Weights of a small transformer language model.
Size: width 448, 7 heads of 64, 33.6M parameters.
Architecture: RMSNorm before and after each block, no biases in attention or MLP, tied embeddings, capped logits.
Training: a variant of Adam for these matrices, 720M tokens, 10988 steps.
Each number is 128 + 32 x the weight over its row's rms, rounded and kept within 0 to 255. Layers, rows and columns count from 0. Numbers have three digits each. The size before them is the row's rms in percent of the matrix's.

# layer 9 MLP up, 1024x448, rms 0.0417, rows 558-599, columns 224-335
098:133055084177148123076093138136135092131124189132079114183239118133157158098157182098164144086109161140115198178113122159121074124092166141147173153168139147184132118141129127176107173115134185051174136130140181129113133089120145143173126140162130131105123075155104084150145151128087151090102079145108142058103080101128171136092161162112
097:101151128169132134149164095132130145151132108174124155152194075097149117173147109088147143135118150097155071096090155119085141112134156121123140124135134098107153082078113204108148083130124139099071116101110160082131152131146174154168182154123147164052095183086123151114120188088104137081063102099131109117023145142161103114123104100102
094:114085057130137087107141108136118140109111083169162168158196113156117165133136149098165124142120134135127112151111143157110112153122052176086080119140139115128165127096116159062149121129152153140137107082099128093142093143104111066120092128115117086173133155100137101162130117120059095123139145139105137120134094138119087154146161091131
101:156192097129129114118126161178098202135094155101128198152161156158180142117149121105104080164159135161081165057079093127147200093169154077149184087147127132114103124120157113085116149072114137171191117096125127108098117111115112108150116100103156135129121074207107196160101037129119106136088118135150144156148150110161106155118112131195
099:144200118149147169129167128125133115135138178097158157095209117140133064120058141077115103123134105116165128111122115176188157157080079143087144143184152122141097140131099156138158063135123118171136147173136102090077126084149177101086123108117167134146140159116081109070057167168091110112122118166158131126144100178093107124109045125121
099:120081129111146133156152185055108121072121119145079098158112068123108136108137096158151104109111091168149118123139080181126072067093108117151090096163149113096095063143094072220115165148161121099140159152175162086147135137123112084158120102101114131106104147144172090094126140120103091099045145122127137154093104080132140070114148110131
102:086102160078142126103091166107090138143112155125112107111132126137137097140109089051120103145131140096142138126104168104109078108136111132146102084210168083185164200130116163144147074201090127153095096135087092116147173104160137101109176198133134156107122115171156123137088130115150146111157084163150105157145077086198109135111083130151
092:125148075088188115152144157173140170127144137146131126088159099135122144094160106090076169175121137140109131110169090066104149101209130141098085179124092069163162103139142149133096127089115167117113134106100094127106127147153111164116157169120127135120091107152100139079160080121083115137115109198147133130101112108152097154211102180118
100:133147136105154113135131156158135134100105083110114118158076109168091088113122143134133113150119131143101096157057124123129126092120131160121144223113109214159107138165125119131148144166147069188149123148071167118123108165185141148129171096138135135094124150158099093115217160094112097114118143135145157119147098136139146132112154113107
109:099179140167171136110169095142138160091156180165153165114151138088098061167086153130145164122133122057083127145083139143178146129135140066066128154121182094146157142102071144167104130165186122171130140172165125177125186159128121155128178142105161176143192115078127087110069125083154171116144170138128119124145078145124183158114131150143
115:136129124152063196157160138137106140142144167156130209138159105111110118141099117131190132083148168123174070158120113165134167101101136145162107128082229102084101115167107140113149163175167080140091088149106163101154144178109132111199074129122113076135104166094131158110096181155162136112073100102172118106132136064126097130080097125146
103:095149136075126094166120169136099129182142148173079156095153182142087140132116086117134084168118148115096143091126115181075139156119082136093072126061134152170139076145135190151128150103173122155141158195148132114128117078124128168136152110107087147130131140142118177144128162114133163108075141195112096073121120120102151129139160112097
100:110098134150125094114127060168083075177122126074162082101179155115150151179136149123123175096077101090155114101100185119092107140179153101168104103101112081119084151136119109168186152146194123105108149129098089119191144081110172093130093119167172092106116131105100130129114165127229087122115122110108113116094155117124135043135097090169
100:164154140141117172119162115075140171128081178124114129119122120101097176156126152127121141100159116100187107160112156148143105103134148089116126068101111186104161074152107161154100218105137194125058155179178107060224185147173145146120115215103118108103128109083144141151136122123130120097144141141118127171171130140202104138143061124140
098:084154188117117145100105099115061167142149136149148101211107118100150075102131137094168126157101104126125164156092120151111109120108105174114171147149114128113137157137090040140138132121113136143140165134126117115126089166122147087131108112136115153099125182085163184165116159147159128127136137140121070155120112095138123124168114118128
096:105156165061058129131196096178117117160148141125075147130115130108091117164081174149089099058079088135158150077085129109120113126074149154097145124145151131128111166163094128130162150072081115146168076104102129201095140148149155102165123130097121117106092094169124114136113111151113112103086139087151164153100071162170106155112104114134
101:115102104133133130064046093141133105124160130139114167106047144154087116112169123171095099153135191137167079137093176119131128136056160086094174066179124073128068142133133161137116095077085158094142113102175169127132096179117182173171131199104138091085146122104135143133150135146154149150103187132111120142177118149209132141104152144110
111:108184215144202089090157162122170126128129068123174140123144121131156131194135143104102130142083057099143114157113197184128154127137133156072111139129134136128117066099131119138108117142150098139103087193122098086155115135147084142164094144118102096124116170122149178157172135158173135085051160100176119136166193146152150081183115142140
095:173133115152147130158146119113165199126201126150129132140130064072169121168118136143147110109097155115094119136147159183204140155037064152120129170069200150097066099165100127164131194142156168143186182125079110138178163065132144081141145149099126153113114114133172169138094072151165166161181152161120122169168158140064121116093058149163
103:219141118143134115125112124097031144124136160110201143098118136125137177122131103122126064083107125154092160155163110127124142064130081114135122142106121099101088133106158088089173148111133097152136126132157154098075092165074127193140131177097118182172117156143070107111145145097153132114184131152108112134112118145121112089041135116140
095:192144158136148091166066184162160122094109172073124104087101128096153103037103101120055074029120108138178136117132170091129159102173126172077179086143143153137086144181116105169166142132066140107113156150107090140132150115143166134118141100118143099144141097114124081138143132119152078127122153127182116091136167131093089091103151126135
096:132095144122105128137039165123129150188160125209082104168149145121147121122138109121164105129196139096141163107150136106103068159139144113124134092157124146126203162122124110112092138109141069059185139098084184148116156128112180119188097153144115143126143121177154122091093165161181122077111107106141067149127137044108093091066138038175
095:127113085110147119154125085142095116084072069151132149161127028081083142163156074156161130093139113132164127096069084157163129183125192093161165128075173070148150084181118143112136103169142115104112116146162130111094152160142125094077190077088083134201104151094110075137098120068127102091129104155165080112132165150120161152157127138145
098:120091115075110145130123111163095184161084161127092156139105141119133055156110152100123071103097076103113128181131108000131089069170093149078118114117151118116141158117103121123195117158067114090156137144152134117154140155123098119147159088181087102146101109121139142107111073110100128124083152151093130105071118194147150118132150110122
106:105130033165125136112065103104132033103159099131075146139152151120124104140060101155158116114144155092156146142154099136138143091129136111095120150057107060111149155127160112158160126151098139121120214091078129143146133141169149128138098111140064058109178096143120142156094128100131080163127116093189096138179138099141159128179129160084
118:063198215141072141107085084107129137099127201088084141134126145149147140141143073156137163179107116159060111112191116138099156112109140135088117116180190095111128107165129104147101045094134097197177111076165149081138135110159099090123175164116102127163099106161141138118163124061133130178108123141088100120113094102137125131135140102073
112:133133155146171180129104171121139160174121114121140131122108102117124116176139101097140171124169078121059117198121142135158152148210151148112192192067050122087118126078117099163164141080141133074089114091130125128141135102094114183094178175145177104155147116156089183135171077149142163154146143144125157193116105150160149118143141132135
113:090181138121123137135109079135102151141194133075148101096109188135093095077144178118126089137138156089153184123115059137088131153102106176089191148143129125102116065084148177204129121064114099118194114101082071137125162111181099120107161139114140159149123173135099151165127049147074209103094105125167197103159142081090098131130102075148
103:144134115174128175141113169112182168105113127134148133145085143141171104055111082124147118148143110093131164096124173082189146178155131126098147163163105090127090116178083115122170175127144169098170189144177118104091153138162148098119123139065134128041190155102119108111128057140086118126132160203162117126118111147185144123088147101054
100:150152132160155131209086134101095112094162170150115097179161151161143153113109129117159170157114181139080098095115156168118081102177179096117146181082135153164190165157045114117172095105121131159114121127114138091222069124104115138104145133126125113107125082164128123190156133139124107140094149141156144078126112111165143118099120098124
091:123082130163173143091098154150109176159123146074141127102140150099095124186075083128079100115152159095110180052086136099098095186058144140159103163092150181155186147119146121143131133074118134140153117124168156138137103147112179178144176104164084154139121154144101105143128186093142090136143134144117127115164167101123117110112142141089
095:168154132146142096161106107160160064108153178099087143113082123152140099163119130184070131145116163092134122100202129112120091151183146182106185112164185141161125163126126154147138082093122108122120157113110118120127085088091074118173122140155143119148079123180110105122154155078058185127106128182138127069087110158121131082157099138157
108:132128184107130118154112139117124083153082060137129125139144146128137113110073093100069174140168115173143146105116186156088117125138146092139082133126188145142094135111104127121100116107106081203109071129095147127159113118152086141217068188121136069161169104124086133114122156054114120141205162164156135187093088182166146176177136073156
098:141098121078140066134186204142079128121200174058133162117133117112176141117081161169134137165202131094106139072127085139130102136150203109145143095106187096156090147146174155166158140102105079147145155148082056143099183145150105162123116143141125187110115104135084132104121128106155103085127159074165112082084126061159114118124141153178
097:188148058171113133060107123113158155190131129121146151154088156168127096156150134087112121116134123112127130150180118184135151118113106100082151090158162136145080108187069175084092111076123169139106134098103093150157139136176137121130111114155052112144127107138113151169116143078107085138123154098140138151137091150167219108161105176155
098:137166180100141170156196169170114125096097163107141111167156091066102145134142102112128099133151151071125121158174139081093146099146137163140112112099213148098081127126087173094129085134113142130148128133169117136164105129132115125081122142179114112090166107166125181121150155111139180126108177149095204107166103139182086150159150131111
100:115127098119120089090142092113075129164191118169068120148148139131130200106182183147116173156153145078181088154138138158112124153093112099138136135115097161119130134139190116092169138117180118124067116085094156115153093121157190112102087134111147141078179086096164174129113106181141165149150161123124058189201149161108157144071135149139
098:149138066114122107133093114088185147097092123127124115075120135123160170141098198145148093145131172074164162113101130099160119089099126124093148153125087191142107168116157157072110144090151098182191109123136133082112130085153171119148149114108120145143103129100134104133152071056120155170120160109116076095080132187152160175156119090072
091:120067136137078121125144146147149071129107090190102115150106117130147098120185037178178099172131161162126150111185127117154158121147140158116140094138114164108129123143176152153120089161140143155122120155132149141148088052105162118113123112112161147079079042137099137119148135107114115119130146139104177177117153177130137101107116154121
102:135112179134144139110082149127110118111131103141081121170105119080072121187186152166102143078122147140148116140148129072137123142081062148135156133064096115156162171113094095184101139122115179123138078145127135110150102171133183101094166168145131127176167210083076082160128092120155122120058112128089095148142106138125090157143171092169
099:106167103176175113145147115130112145178140121047111121097115133150094155094108117135130136090106180157109181121161137160139128158142116094091092171121142131134147123153162070165067097057098119142069124146176161130140029132091137105153115110125129119157118137135123107145134113193105101130137161091145120133162155084086135124063073070100
104:118046109142111141132133132058068081084142132107061151102142103116173140140122113149138161138117044107136152109141136116079100145078106137117117112147102157129133070084136124126161140119099100192161156154122096110163091171151156190139104144162108058163146130052078144144119117184204163125108076148124070160189144133087126160098124128182
# layer 9 MLP down (transposed), 1024x448, rms 0.0392, rows 558-599, columns 224-335
100:084150097121150137111142168043192125147122168108148110103130202074070088127106094170113085146151157122166137150157109198133159120144113073087099093126090137108116199154073150077152132171130097149139133109182139129146171114136168083102143060178147108134158113113169149121136078112085121048110127206094141087092129188095168199102092110114
100:181109111102134081158212088122132093140127171061129062095108167110102172092144138140152141077148159083163167160070102153122176109050137159180137139179116099199046177158099119089160080119089073166123143148173122138109118149175124169100155161155146104171138149133146126083122144157156141144096171122125117145125134160089105159146144155066
096:110146111108156163142101184141170122119160189103157089130141137177130048173103152108142092097123107153111149111150169097107107136114159090137077101163193127089150105103095136056150126137143120158169105107120140171112138080153104109161145134099157122166110100140110109058087142145135089174117089116122086180137136103117103161102097138069
102:084103116145051103098129179156164100102101163128176122108152148141159129144115105158139142143139094065077180163116116138169091141170106225154114082085158102163161113098061137170168148205153122158140175084113153174091159084097139090127138075148132181164163136090189097137137059067130108142150144144124166161130072159160105135105097105128
100:205147109114119108133145086105090129104175155106075138112095117111118148129102160123065108098065165126114155136107141086178140161127107148138200127119150128138133122140102114137182143068122145097075134150111058084136120147136108173157123129137112125155120120172151128137161045131094113118174120125099130129080193169106119096112138101159
102:165175103151161111144161090138109156084124102145106119142058093074124116154082137128145148115108023132102175161132114155156121142079122146174127150099099170129132126164120105153195116141128086196101068139127130131139187072091118163101149120175102107084132163121150173106108081157071153181147085090085118151131122113108150153091153190156
104:124114092132137053173168175084083133153107160099136100202134112134159147129099158148139090095140109119098136193143108157136153159165131178125115123122149175147130163100088154085144082150206147166049130098039078158148111097156134094098124139134117121141109126188145158164108121149095102132107100123142129094158142074097121197133117127125
095:111166134159114104091106165173158105077117124096128124134168120128158115154136158120145085063115158067067139104112155122152136095106114147138106053120168150187134118099166090116212092100083099174097178160155134142132124091120171101145154114147081170108142115164117080143070138150118101149197173146148188187107179073108132090099087101187
098:097126132168126106127163116186136155161122087140093138143077111149131162121067178088164147171165127089150149114185156167128121123080101134109115102129102160102119143138130191066112127142135081102058106162171015114133165092115157157162167161154173124103120125103139094127141199124105138031130061148155112159081093090125218074110097134134
106:099098109169145111082146119128163153096161151155133171141094130121121089139083132135129129105135178158153168118124149159123177122128171124079150115138159076139145146166102186107088051238120055162158185137158171144122144131131117141093095175116126150131177110140074078158118150086151113067165197121177151093150110168128200090138134139131
113:127152135105102054141188060199090139110180147146157127126153163105124124070104119114220175130119210108164131119087054128162106129128110128107118114141167092125181113137136072169176164131097125073091073100141134162164191132112127130119088149107138149127090184125093137114128085164118093143108148145146116178097159084152060170117097097117
104:126116092111108130102133152130173137116124129128113193116124110085111117145144153104128085191148114076184147123104138103150142139141177127156134169139140076168183111149137185153138167128166053134139146165195152138163103100098192145070166066146136086139079141124149203130097162070142151202138101118185088095130111109106118101134166146077
101:089112142110127125082145108094054126168093155158115089151108109143124129144195152152095107125119099154163140139128100130177166117106132015121136080128133074161104153116136084074135128111131168106149141086156154112086134078137142097077090133091117168063121095137095126163136107108161074123158145194109127132134129146137095100102127087121
101:121211105112159146144093085122155120201120180176086155113114118088124092113159139121108060142097135165107125139154101141102184114164105128126121185080119098067112137185166160151119134124166101123113099167133114078124174161129130145090138164158119114157143089093121129090136111144122210102135114147156110169121103125118157066131154151099
101:152077111114099144068070196120146101133149136127068126103156185081112177082179139149082141137129076164093095050080125099099145191122123158155169102170112111118175174143147106153133133116178160161142141078143108129132161099126181114112145123147111074111125091138120088120071109127108110161172117107104189120117150127157142126110142171086
096:179150090127159155156129124103146093122118145135176060169110131125095102109156186183089179146104142121111101147174125127180172100174125153171149124146108156112103165137135136144124101071114116158104149076146138032133100163080069153156099134093101135105146148156100166111155158145133120170134120171110120131134143152147158107157174097116
102:142152122143118038102089181147123059113138074169167099096194080117144136127086073142167083110170097092173146072108098122141146106114110087114104103170141190131154110168072044170140097146097119110136108105102131145100146151139197088193136150157108128140149154127112135109131157134091131144146139182124070100181130212090081137177141129063
113:157131172198155045089165078195078043114110164154104083131142118061121109095100188066114081166127163151141115118182088102115175133137098104182168110131100128150110184103172175120171108116080141095058102111144154141109146135077118142067124139140095170168129153122078092080104141182082107168149205118149151128159120167144131183121116077139
091:067114174109162151114058110163082107107065145145181112129163183200076150131131123120103118178153103143154101073098135102098103143191147127155136097198074130136208161062155154083186048145116081116121072140173136151094105199103113128125120042141142148127140134117068120106172173124086101185119123112128130092104103121168135126207180104115
104:111139200073133149122105120177122132090070102102150115135131152109170138132161124134159111108174164135085132118139122077161150125175138088155108138151111164169099139109098147108148115149155135133151154145173202156147140145158118092186105118158086095055157111182119162120181088086156117024162081133196144174106060175120122161078143102159
098:118120130198114117113153149168098117150060136121164116043131156134141138114122093157113144132170144166063159119111117149082119105128100119143165122148056121090130112189122154082097158147128152119105144098090136176105072172088189147092139126112122117171101160115126102117101200129118173062097128138167101124095129121108155097138158132176
098:118187185120166107147119114129104139174180084134120110157175153135122152110079172081079092121149134185081087156136174162158136182141145124106157150118117089045126164112055074072116127144104132114111123149054126111057116168137076090158164107141178112165100140138104089141133169181121115070120166154134117158118098101187188125143100140077
096:129114133160127173104113069141146126115146130143120125127100115178117085157136106144087129101216089090174090172166140170134130138134159208135100133104066126110095128138111132120166129150118145142153171121147117130090162106096150114103098169158097176102054150141143124051124140061111143069136154180197095133141189139126191151142132086177
101:169177114102085075106037164161136089162114186146132205144130128138121140131164116098124170163174091123127186105129144138112140100042131175125130143148066130124109095112122086145115115156182145081152105113123123113157114122195106108104150129155133126135132154218115133182169150101212150091091129167113161144117118143147077113104108119150
107:145111091093173126129119154104127144070097092159175098115109164165149193080107151178164149151137154132151127078142141104152162105108070159144193126123147149123207219133187065136152053143099154102110133108193177095113058145135126085146119100075127131110113127167091146128126100102154147090105179114131110108137141117120139140134108125148
113:075127149157158178160097132169094139070157150142107136164109132095139109087227106166141128104082072164129083099190138127106089050111113116108150110123141108175125134141123076147152158064102106155139160139140116133142091125108133094082068133110140107160155116119111123079072105099133124149153145115130094146107134189114103163157149157047
108:119108107112087129149119089097092129177153113113148153119141133123152134129101082122104098124171134097149074142138126167113053120150158134120131153089086116090126150074088149146124138134158113074100177083146116142167154104190113089109033106170157126126165156159137135063145145066175091162112125155078145128131082117087147173114156077162
112:126184141113114171170102125126026161192089095117126141094140108147091070070111126152091071147131104098126182115160067131121190147156126129102158184104076110112140141078139145137133151115123138146179134104112121103139155093187105172150104121104163140143065176148199110161098106120062126128092084096151124040142099060129150135109142077125
102:145116061184137118084094122228098198172109126117130145108150174114135168103165133104118086189148130100089167097145111090073158129152149138139154129113098122146107169109120154164145091164158156217135098180105107153150159087130178123138162121170106109143143053169159113075076105180183157117111142169061086165109119144132156169103177148107
101:160154129106105089199122144106131121116157167150094126109110097147095108088153084060172089165153098116205150107174155119139086098105128136150147161124095143163140111125092143152138052160168179117153075133094118165180069074193137180152090100142127125140102161120128149136151106119081164107102118151111134129118124110178135129115083143112
092:122165188134116069116083070108142081168116144164072086130095106156134096118189102089164115151092097131097147189092062148117111082175174095138174161165133119114076148119138124143094157115149127097111148198081185139147138125113142072068096151114143132140138150136131135120104127102103122144096105059136149109099130138084151134122138128165
096:134160170087105123168163113132162132126156112146137155122104099123093117143113080095196086140121114128139178107137149101114128091143094125050128194096149073098124084161117128138134113122147144108067105083103066089084083165150126136153070078137178082119083091160150103121137129139169119000089115091151135127089146106110134135123122138125
104:173118138113095106128140109133142136145078050131142143110180166151211062118152145153106123140138170101113190145119170150089099110131151111105097147111158164153114113102111128093130102080168105182106077098182120150140171028120141131153172167133136150120107084130174090077132113119133089249143186191119133118152106129145105151130119161089
100:087118176159133136104117161086093128178132063125100197101166131075154131065118213095102183192134151062141116106094077152092182155106166143102159160142163139101170145133118169196142182139143079176133082120097127123154145152174196103121125092132034139115134142137081123136115087173202111147106151178181110125102164127118134073122140241117
098:110122088176125177121134162107165179161156154097125122145094140116139172129120143120093100151090104108129121113127156130101120148242144070128151139076151169163107191071130125108150069127117143130139133103127081135119162157120107125187114146122128222054131180091124104129087148128133107219114141167148104122178111117138107082107126121074
096:159147103154090118148112078161138075179145076155100163110176116140138195159109124111133125135100144121088116081119130108175156139196201194130177130174126100149108114082165136105121130109117081086108173163131063169141184136166138135111175168107105135132093163069081092132166092098148112162149097125238119105090102090177091140144127187121
102:207121077086110123182147110141115118089084153133177133125082176160137102151105122092180156141181115147127136118080161159087156124114184099097134051137111092233114109085122173070097133101138156117136141122123123135115120128081112124120119149073148148061107085098128117140140181080130119121116172086119089173155199102120108076130130122137
101:082155211117091149139113148169123093159173216117128137153116122167145064167158097122130141161135139139184052166184155147142083154142083106165061073093107122103055176130137111127158143102156112126147150152117106189169157097057095068141145091155156106114190118170159121094114158095125153197083120091128180132106105121119148115122131111169
094:096155140077128153127150059142096122113159158173104162091100138170092168097120169064168141092116100111117124112059166103100115150112112135181167161117150131116168099134113171099097095124100122124138121090140113108122111164168127073123122173197115086153121178107152106174170111180082156138144156159125098124123124068119126130138131127095
098:182109158107094139142145149063114112139112126108121137074107133097133115147079104124105123132155090163142108085174190091142169169220131112125080167095127092075178118105155155112158155100122135061114143109115152102136126129076164092183107076191157120153103137108103104123171101119086150139122050126088123159126082179192127175075119204124
100:157093137166091084159127105132057134132162113084105157143148126151120188153163139159093137118173126116105127108127101133142155081114191152107054129109131129152139103146143152094128044061070093141138074138094119145069162146077105143119126127140207090137111102145243144075142081083109143161152186097122131157113206148159102143148132213130
102:089176105127169124178097120158102098165102089118127135094085099179103141123158160061166177197101134156134145194153126184137123170135108158072116117110160139115141103179121081154118102130179095182116142137132101122126139102140148151149146193166135123108097198111120186110142157130103076002097028143135091123088106182124124131172098149076
# layer 9 MLP gate, 1024x448, rms 0.0409, rows 559-599, columns 224-335
101:160131101088102088124074085173124094152178136038090099082162178150113181067155076125095108179137152100156156093088151134083165128180150152121144099095138146173133096168085121125124169126087126172098176129175089124073069150098171196081148127121092096171151085117150067126069096130077071132151120146090135153151155210170131104138170124059
094:108133118107139100075103113184046056165057103128121091154123124111159070151094102192150098126104111169082108160137109074105108108062133127136150125158110101147164098130168085139163125114106109180127150098183098089117143120114052096137112114135130085084115092113104146205146130119118096112117161064076080120118140087149155096112139163134
103:148099087104102114134114098119162189075134102118099130164147106084098120101079089141110142111108168164171093086141094093141093155114124150146099132124190128162177125053136113147059100051177110136114140138192110088126048151122124162130178170122116079033121108151090138097091164136151123128130053110098097139151126144093182087110159156108
101:113140100118148117144162138140135190173142092113166141071149149038159094184106105090112075137083102136089148161172132095156063119145173095203154146156127131063122161130120033065082154143094137169130132111091093114140128136161178119114138141167115079148098114143140124149081107142125125141140108104098104109062165126091123121129103137184
101:138138106064111136115107128129132171120064142134177147133157118163168077096160141192151107124077129164172191149133097195152176076132110159174142100131137192072059121137119133139133154170151196145211160078104110154136108103131183129122096164110132162174120208110146103126067140079182133103150176152091115123101115160151186105161096152147
100:142138173092122076150133119170105135157136109146132096108122131134078109132070099039148123120132130094157158143167101118125115096090063137132139130096145114189131140081131125097095104129119168162103076140119024188155221132162134135145129163081125098086169122136138132151099158202117137143137127086119086120158186110118146153125179118135
095:131148097123114149102131183151076131144088095150149129144147185091099099099143126115116143138161080131128051124156108178136193143109157114110088200108127113102090119160124173156059150154099087105139093123139098160159102129131111098163118040092191162143187148172130139125065143103174180063108150142109136148070116124112182179103120153157
102:103148155106061155135132140069116107082125120133105134091114159093164148159105129134042084142131127071194123141142149095134079168056071133136084108184144120097099094154129154099096184136118078159145094119085151120137150146079087065099158118110133101156169098094167125113156081103187123081113143074104108110098169161083113119093153112093
094:128129115058127095149149127151131191041046079121086108157129092132107145100110105133070106187114119199172154146127136070139093136117143148117164134146122147133157183145143076133124120153108112105052103106070135141103079133110123104160128168079188103154113137146135052147102077120122062098164096025120126162117177156124125110156132098088
095:131156112180116134100131127131128115069133160135086138099141105086165099099110072172112126123075149136144092055194100183170105143130144101160057154126135058107119102172131057098139158119098142108121113080141120071151118168157182131107142193181107108114129126113184145109112168160168139110155089112155070177055134170125124127145123159146
102:166168106135106208128121101148103186083155194089157084146083181086154080114107105176109124143163159141144188124193129145142165143185107128150160123128083148143167112131151117159037130082067109144136129135091156108112147164113124087120174117093116109117166135129118134139098122130136091112172162137128167126091099143101117076089107135116
098:092137091117107119108077143123075045103158142191183109097168075114143127135198122147100103179104138147145054112088112135111160182148148057184123081094100141170069125113158081084098145097120060135153173140144125140149129059167131144172081138090112116146090097149148120143118119128173098126138158133098112183132146149116081183121086104073
104:128134109151121145163090161141188142170110126129130113130114128089121063087107079159121139131054128123140161181199121121144144127117103130119143159133142074093128110142086162206115123151127106135151155105104155166138141114118110119144217161051106135127116123122140135150105101143118177111200099081161128140096152103109174105141159167127
102:105158062131116158093129157125104116078105128158143149125158115026144117134104123151147119104080098133158133117141104137152142144122084117167150131117064103215183091100114128131155102153141177069096110121126142059097191109139143149084147123114181103135106120178146142166128161154116112080127129104169106193160127146145158190096102129127
098:122146161119108125172125192087142156133051157058165075163097109117171164126134185159122129129120152136163169157127096154111161119123169151100141138126144192097072116104107168137100163124162173141160174150053096096146152084160126069136144132110177155136091127086185145116127133108151145125109087124090127116144106056127043139119115131123
105:092132116080139112134156135122099125156168146131104124150134110132145067205074124051129100109116146118159168112112167113123090104173142098115127108169128159148118110109137127135147111219071149153110140097187076094071104198117145133111156145073107075148096138202158154135097093106145100094143069136105104067115071086080105185094128107065
115:187192119203124078094152100125052080117128183139093081103126133097117117133127180147173106141072187124146126130191111106126154161132129075156141139124121089136136149091165131172095081119116145166163122102171139159075152108071102092075131114180151178165142148094127056167101169153163098052154129082139166146168144174123163173124113095145
102:092125134061185152142065101117128145123112124132142118164114117160123161121097146180090114195171076133058106126111161093140094166171140163119139097184091133149156158105135136129158096160076083097120080135144100119112106141108114097111129095061124174175129122163093164091145166145069105145093138101146140095140149098150119106170154124042
102:205124078115135077061146145080166145107172090113095103128180126097162113167126139131132146095066098148121092107130197111130148085116089147123099157123185114117140141098167084147136187139113151129101150150120090157112182144138111151083094089159164101154108140143073078152112116132171172109116210065114148091148149149110187140131154196109
099:166139149146162114166175176091099073169114153091171116109165147119155076232180106190049190119076156155131158101144133066089158145117142099116093121102121105123118062157120107090146138110149089119176100122167147106090203167114086137135090130113165095102189158082128122148134154152105084116116168120132105169095079127096146187134083167109
101:195131171162110128145134163129153157132160040112097114083121134087101135107136127129095133070095079178106103055114138074176150109096104145142131167090131132083124113138095091108080147142132156113120137116126143163162131154167125089146091156077124069158094081121124114124119191204110103133157092098138130136093114124090115116070152198142
097:134180131115086126161122136173164148129140123171158082099170119127166119166126185096085095124103133155195099142153129066165090145176166133129134131130151137078103102099185128094156089112195133133172071166083121226109114105107130129159177121150148067112094091126136083155102140116107130144083169097144153146130120198215142120121187144119
102:091165124171139070129124102113124120116084078129101145094098147080139109161108095113108125131092084081122079098143097084123137240123085136130102112144148173082118113118138152147140108119185125155131169090153092083128101119146066165128174139159167106098093205115186112134113130117135154144126141118112192109094093192108134050159086143158
102:159152093125137135146085138093114148104165121134159087150123128155100190120136147162086169108134117133134127143143129102118092097156130104115116144150158121143138111140150084151128105134153136127192095130096108111200151116145123135131104120138124076166137147138081132115105109099105135043171164090149114147090122168118092120112113073167
110:110159108139082163052062143173133205106143064149142142061125185142182140178181090162088118092123166065144103106096086108100096117107192072147151182135148106108192151167156177197094209075198113131101122151158134116123140101143177110109119128178095123154112127144108138149124162100161087120151085163149123170140102114123093134089148108078
107:178158123181074093088120094149159122148110119143140111176126131096173144139140094068141072124100182167230172147129092098061079086117129092176121116151095171105180156106148113094105151127119141176142094151153176131147099139116137093093093099226149105156166101150158127183123128098159108071109105113115086118160153159158164140101121133148
098:156133105135152091124129190147166109120168121106142114116142129115195110178110106067142146105136113143233114127083085079144098077133130135100106102114166173091119071133131106073135132160149116148165162141092154103137141096139198117111169127154093118105103141103104103180127142143156041105188139112135152197127128152096131107103116135105
101:146154089146089113165134049130110121165101102113108178115077127124117134109113152061101142106049171103142137228120067166133121100131121149120143147077072099133130126120137122130107205122131139114138100092193094069137104118178140137074104075157098178102169179115170119124131135184137131143100193112214149076096179130142118126111232115153
096:154153088173109094100095146096203119134114133142099069091165130083181138153083183170146157159121115073096134106080081113107100138151210126164150097112173124121130134151139124156104137047095090119148101123183169097155182154108173193117148185119109070151106123079160144153168136160143163097143137133178130129079131144133161134104172046101
091:125093101131098158112194171159121094092082125100126122139088146179141145123130094153150159157135132075103125146151111136141121144142098110110109152147100090150135140101183094135113152139141088155119149078153080117150099162184109156161195208138098103115127154156136121146120153182094115167112120127157128168114144076127140112172156126117
096:130128103135101129130050159086061129104106140133081057044168173178127138088179118152080171136142128148117116137132121156082153144125197154143100111139093094124170172125156091148117118087115194111161118082203119162053156121122083089063111135132073111127166095147033112123094139105107125149156133140090088136147149131159105115080141148175
105:151086146086086096115098113118111125072099103105127121093171127108187112145164138176116091105090149110152144080104083114124073106171102111189156123111116155121173118104168062105113167114177116122175090092174178131070142104177102108161090127066171101093091195078129100155136157147146105091162106155092089136125103139163127108147119132110
098:208148071131158083131076155120151150139164169104123123096154112168141170156107101146133113150113117129132107124204082106135058139060176159165107154135136162079172173154168133182090125184130139078164127169116082149187144096135130097130121174082127105149139133177119081171078126161133084138122095124208094095142111095158145128078108119148
100:158152153120157108140139104153140140122147127121128141093105111143076144142108111108127159114087115209174172203046130125129133105162153116173145170161106083119191149084123100139079129129067132178129144089118195138108126168114144150113075088152089150061177105154126113147152146176115087102206150136115180103118170109128163076100132140127
103:109057110165147081144153127122100121121097135131174115091144141133134135107079139148149119109114129181209104188166139150173082040119151085123150127144106140145100142090102103089143193108103145169127122140102148107091091121143173083082083158107143120122123083126126092117130137069120083115194124120140099102152098127074171148015078122199
103:148127104193152093152130139151136158083114156085131067095104089166153166102108121154074091145125099098158054144083135119119051174185179107155177070099101137063097177115159156175124163191159090144144156076120127134203095134155120162115083104100129168081162137098121093118213119132138119096149120070171188129096086151129097145106117143124
099:156181153117085168149141133135133071145161151079069113083081166135154128176158070148064145129121098131147106112136114082085110126153097123143133053068155070090115120095072131123143106093122084112168191123138123219158138161137084116092098118128194143136168202119086120176124183173099152108105083107172185135134132183095167110130122176112
096:160133180087138120141123121158111097096153110121092192121126144189118196122103128125136085142144111177142094116139086136126102138153119147153106170141071096079120067148173130113166129174121099141192104085185088163099097176159055122125030129112126175112129132143147051158130139143029124137130153107115185143147089091177101097089182110089
108:069143101062133108138138088058109144126091100093135108064162140097185104178080114123119166113166157150106059132105109155107173159068158111125140132133180220095139151113100189151140141140169128187146096113128159139200095120135137145168127110142143031113157123155142124138117160087114149101126071104150138157115115157127096112113153142115
095:143142187123163125123131086142182161103141205164144131098161118091129075133146200123148137067098196122131166146127119154083110127124119113120142111123121158115110141106130102117136125127178151104128159127137140105175099144185139151141075148153125139122076150104088127222125132173166122111112058151142118087121128119097146153104137089138
103:106114152111124112143122193095132105124150137129053140080132116167159117129141178102110160052161087175100107111113167122116092093140091138148111100103141124146140101136085194160134171095132186135126096117220102132133086125141095175123161144081118125099037108154110119165130199160159119092094056122120116144169121176148159119101139107114